Weights of a small GPT-style language model, trained from scratch on English Wikipedia.
Architecture: RMSNorm before each block, rotary positions, no biases in attention or MLP, untied embeddings.
Each number is 128 + 24 x the weight over its row's rms, rounded and kept within 0 to 255. Layers, rows and columns count from 0. Numbers have three digits each. The size before them is the row's rms in percent of the matrix's.

# down: layer 9 MLP down (transposed), 1152x576, rms 0.0426, rows 1050-1054, columns 0-191
# gate: layer 9 MLP gate, 1152x576, rms 0.0448, rows 1051-1055, columns 0-191
# up: layer 9 MLP up, 1152x576, rms 0.0449, rows 1051-1054, columns 0-191
down1050 104:138125140101150131087128145067107150122121213122119129153162153134149093102193152101153118173095133155068162153128117117084129131105123083121117081133098134110121161132155112121119128110130105152120140108187148102137085144142150119141141144143146119113104159109102152167129115139126149128154140089132072133172145060122142090142114136117120118122194120105131114108142152162137107120123129136105123147163107151128111141091132114085142145107122129127159146143149121103176137152106130122127109110154097163155089143133114131133121130129153086158106125157112124121150158161111114111
gate1051 098:137145101094136120164095125113134119148126130126155119142152120104131121106121137175156112131155137122089102170157137100100128173129144146146134107138172121092093093166122149118160099082151154142149147140096135120120144125122093097134147123133203133142108108108094111152056126131136150138138130135114147096108137098110131102148118122095105113135170146092110106132084101104134156137119117157069147125157105151111163110140161112141127105152115075119132143134128132172137135137137178123156109104133136146146105133151169118111126151114132087058150172105145118128118123146147127120
up1051 099:130110150145088160099121131179103133137125149144140101119076164140128132129138131111168123081119140119120145117125118124139111146096100132060155115173108161095144145153103144132121125113108142139118166123094119153113086073132173131097148120161194180115136137083117114142115127121156126113157139083124130120098103088139083136098123132103145127110137135129107154113120135131095143094123145102126137139128166142153105106156109144128133132142119116102164171120150112157156103125168174103128133119108113129122122100164108099079116127122095121161136165118156112114164132109127149091
down1051 101:117121171162163114169124123126163143162153155156100134140113154140140146154121114131131146157115117092148166120160112117149114117112123045116161099185122126080151125112106099127140156112096159095135109144099114134095150109141148127116097165147108127161168125123124111173168155107114147147163132121119117146186159140120148086155131116118106123100114126117085121089113128082113142112123086167143161114129136116130142114172129122111136110132135111165106161108117102145139125123091100100129115108152088126118158128166083129118151109140167116169160164107132093122111178142122120108
gate1052 086:157091076147143093128145145159176115136112109133152103144139159116139145118112134125154127092162109111131126083151121113100124112154145141135123112112100130084123095102144143095124170111130107175119136125130145135116127161153122104098160105102143139164100160114150093133154141199129119102129171154091113094091122117174160144131145125122112156145158113132128134178129160101156140137122121101128147118103137103105151117112149103107139118124137109136166147164133104136120097122078152122050160137153114219134142145111167085096156146137118137108155107091155129159160172128113110155
up1052 090:118146146147111183114134125075103117138137136127113125119091133145091127125097169108138145142108132111126137152159120141108116122107126130122138156129118138065124112107105091106058115172129144153124090129086127125106148161130140123146111124117149078122112116085138135133136119119126113109126044150186141131128109136159099142138103121175155123120134118135157136097097144114140126079141163101178098150141103124174117141170115151135105115171145108126088175157179101154106170097120148118153096197138177102104106180114150166107118176139112125093125159214115130141128139115141159127
down1052 091:112131167126133143127120115114148121080096145142141111150114166168150132130126156133128114135123108117130138118190104138140110129172097199138158160138147120112121146100096151126099105119111123098136122128142154126107108132188138108163142139113146135119114126125142099143141153148144180132143119147137146076121093146175128170098108121143151128148134095139170114158134155097138116093147142133152192166111123128127127135176124115147150061125117103135089151127137107117119095148119099074105137124128181095128131130107109181104133144144162108144137147090136108116122091163109165138
gate1053 102:128125130154139142131117130100126152147108110143127152157103112150159153166154135136126174099090117076137128149154122098108172145130147138114141093091116134122141136133156151131069103154128134122108160130108121107123143143133163139140153130124133121107132093124136137136117105108112109159136107132131094178130129123162118099116158125125105099150136138107136113090132125146127111133143135145172100126142118126123085151137158119104136146121121165136127113096157075114157144140181141134159093105107140091158135128083137135116078115148165181150166151115132126090122132108104138125
up1053 101:219124173117123089115108149121163127127123112139125136153113117056107123172101140086181111125125115126197110150152119183095146128117102131151134090132129135107122132140148119152124133083126120113130084092122096091131128140159113099111160119117123123152116092046118116108126064139114135081149093134118166144150143095120137095133107097133080156121149134133104076112158117150141137129145144145113121128131133117099133146141140126129106148144159135114134135154125161130156111169070080095108126136139149106126108146108158133109146145170126112112189173124172185164114102086137107139
down1053 102:159141108112111123163124108101072170113151170102119111159146174111128125098144133107119128106132145126155136118133127142104103121134103174126121151108128141178141143138108104097157118157134144112133082066141107184101068147122090087115111157138132158116115141097139115105085159147148123131130125097133106158138079139103136091102160099155131173116158128182139141127150136129116071128120128129119181115153124138116125104153108171115143097125145158140114137109156105139074125124133124135092109098099118139117163164159129146120122113115128113136142112115159098112136131151114141119
gate1054 104:130116094115147128077144128139119131146122148134159167119156147103118100077177117115117079096145159127125120134099160117129165152126077123138173124159139144157103123161119100153132138064141156112121170152161084133129164144142123133152125127179104136097088140128116145100102097050090164148150115137093145147180163141097136128143114130130125131148120168116133132138147129118171099115167140084056090139131073163102179160104126088129094133135116094129102134097113166130097126112123130102157130148077172114179155141111138117125133128127107149118140147145110135120139151134117144080
up1054 102:144121135132107102114157150132103132118130091130136124150181131133167129142120142121082099116124102095096118131150113092146109128109116122102131106097143121108117107120108115128099159104117158135124179139144126129151073138142130093140103095144165122139138107113143123163115201098134102098139117126120087112169099166109134104143145158074131079093130166145151102136101107088127099104116124123159130139111128124102188127151134139168080154094152136135120158127137137099122122124082116176161129136125088126163126086152135124113108095133072112091120157115152131150087111114144193122
down1054 104:134081080165100133137131130112103106123116100125153157164162130142115126115130120114141110160153069066101149110096117188079161141153109060090131152131117104143133113132141141129144095063118119105153149166103113131150124113144126141110073141129153092144128090110138127146108118102100142120162143127111092155137114146110140091132140140083095118146124137104139123132184133122123126151112131137091152093116151157097111102107114085147112114152127108135160147156107152149151144113103133146127111104134105125130113160135154172138143111128101121109131173116127141159147156127112120098
gate1055 105:150108100098132135119129103110148168135106134052101124129096160144120128133106155149163146085175134076122111147128149137140134111139100112109127128138126092134151084149102163109150116149132101157125119111080139142143179138176159116113133113109131109129132129117125108114127112130132130144114087145131124132085106127138132103121089130152094139174135109150145095139165114081117124126162097133085080111165124108110145150127169162140162150131130109134125106159147178144133140110126131126105104117138137141127123099091117144122146125144108120162113112104140139074091104135145144133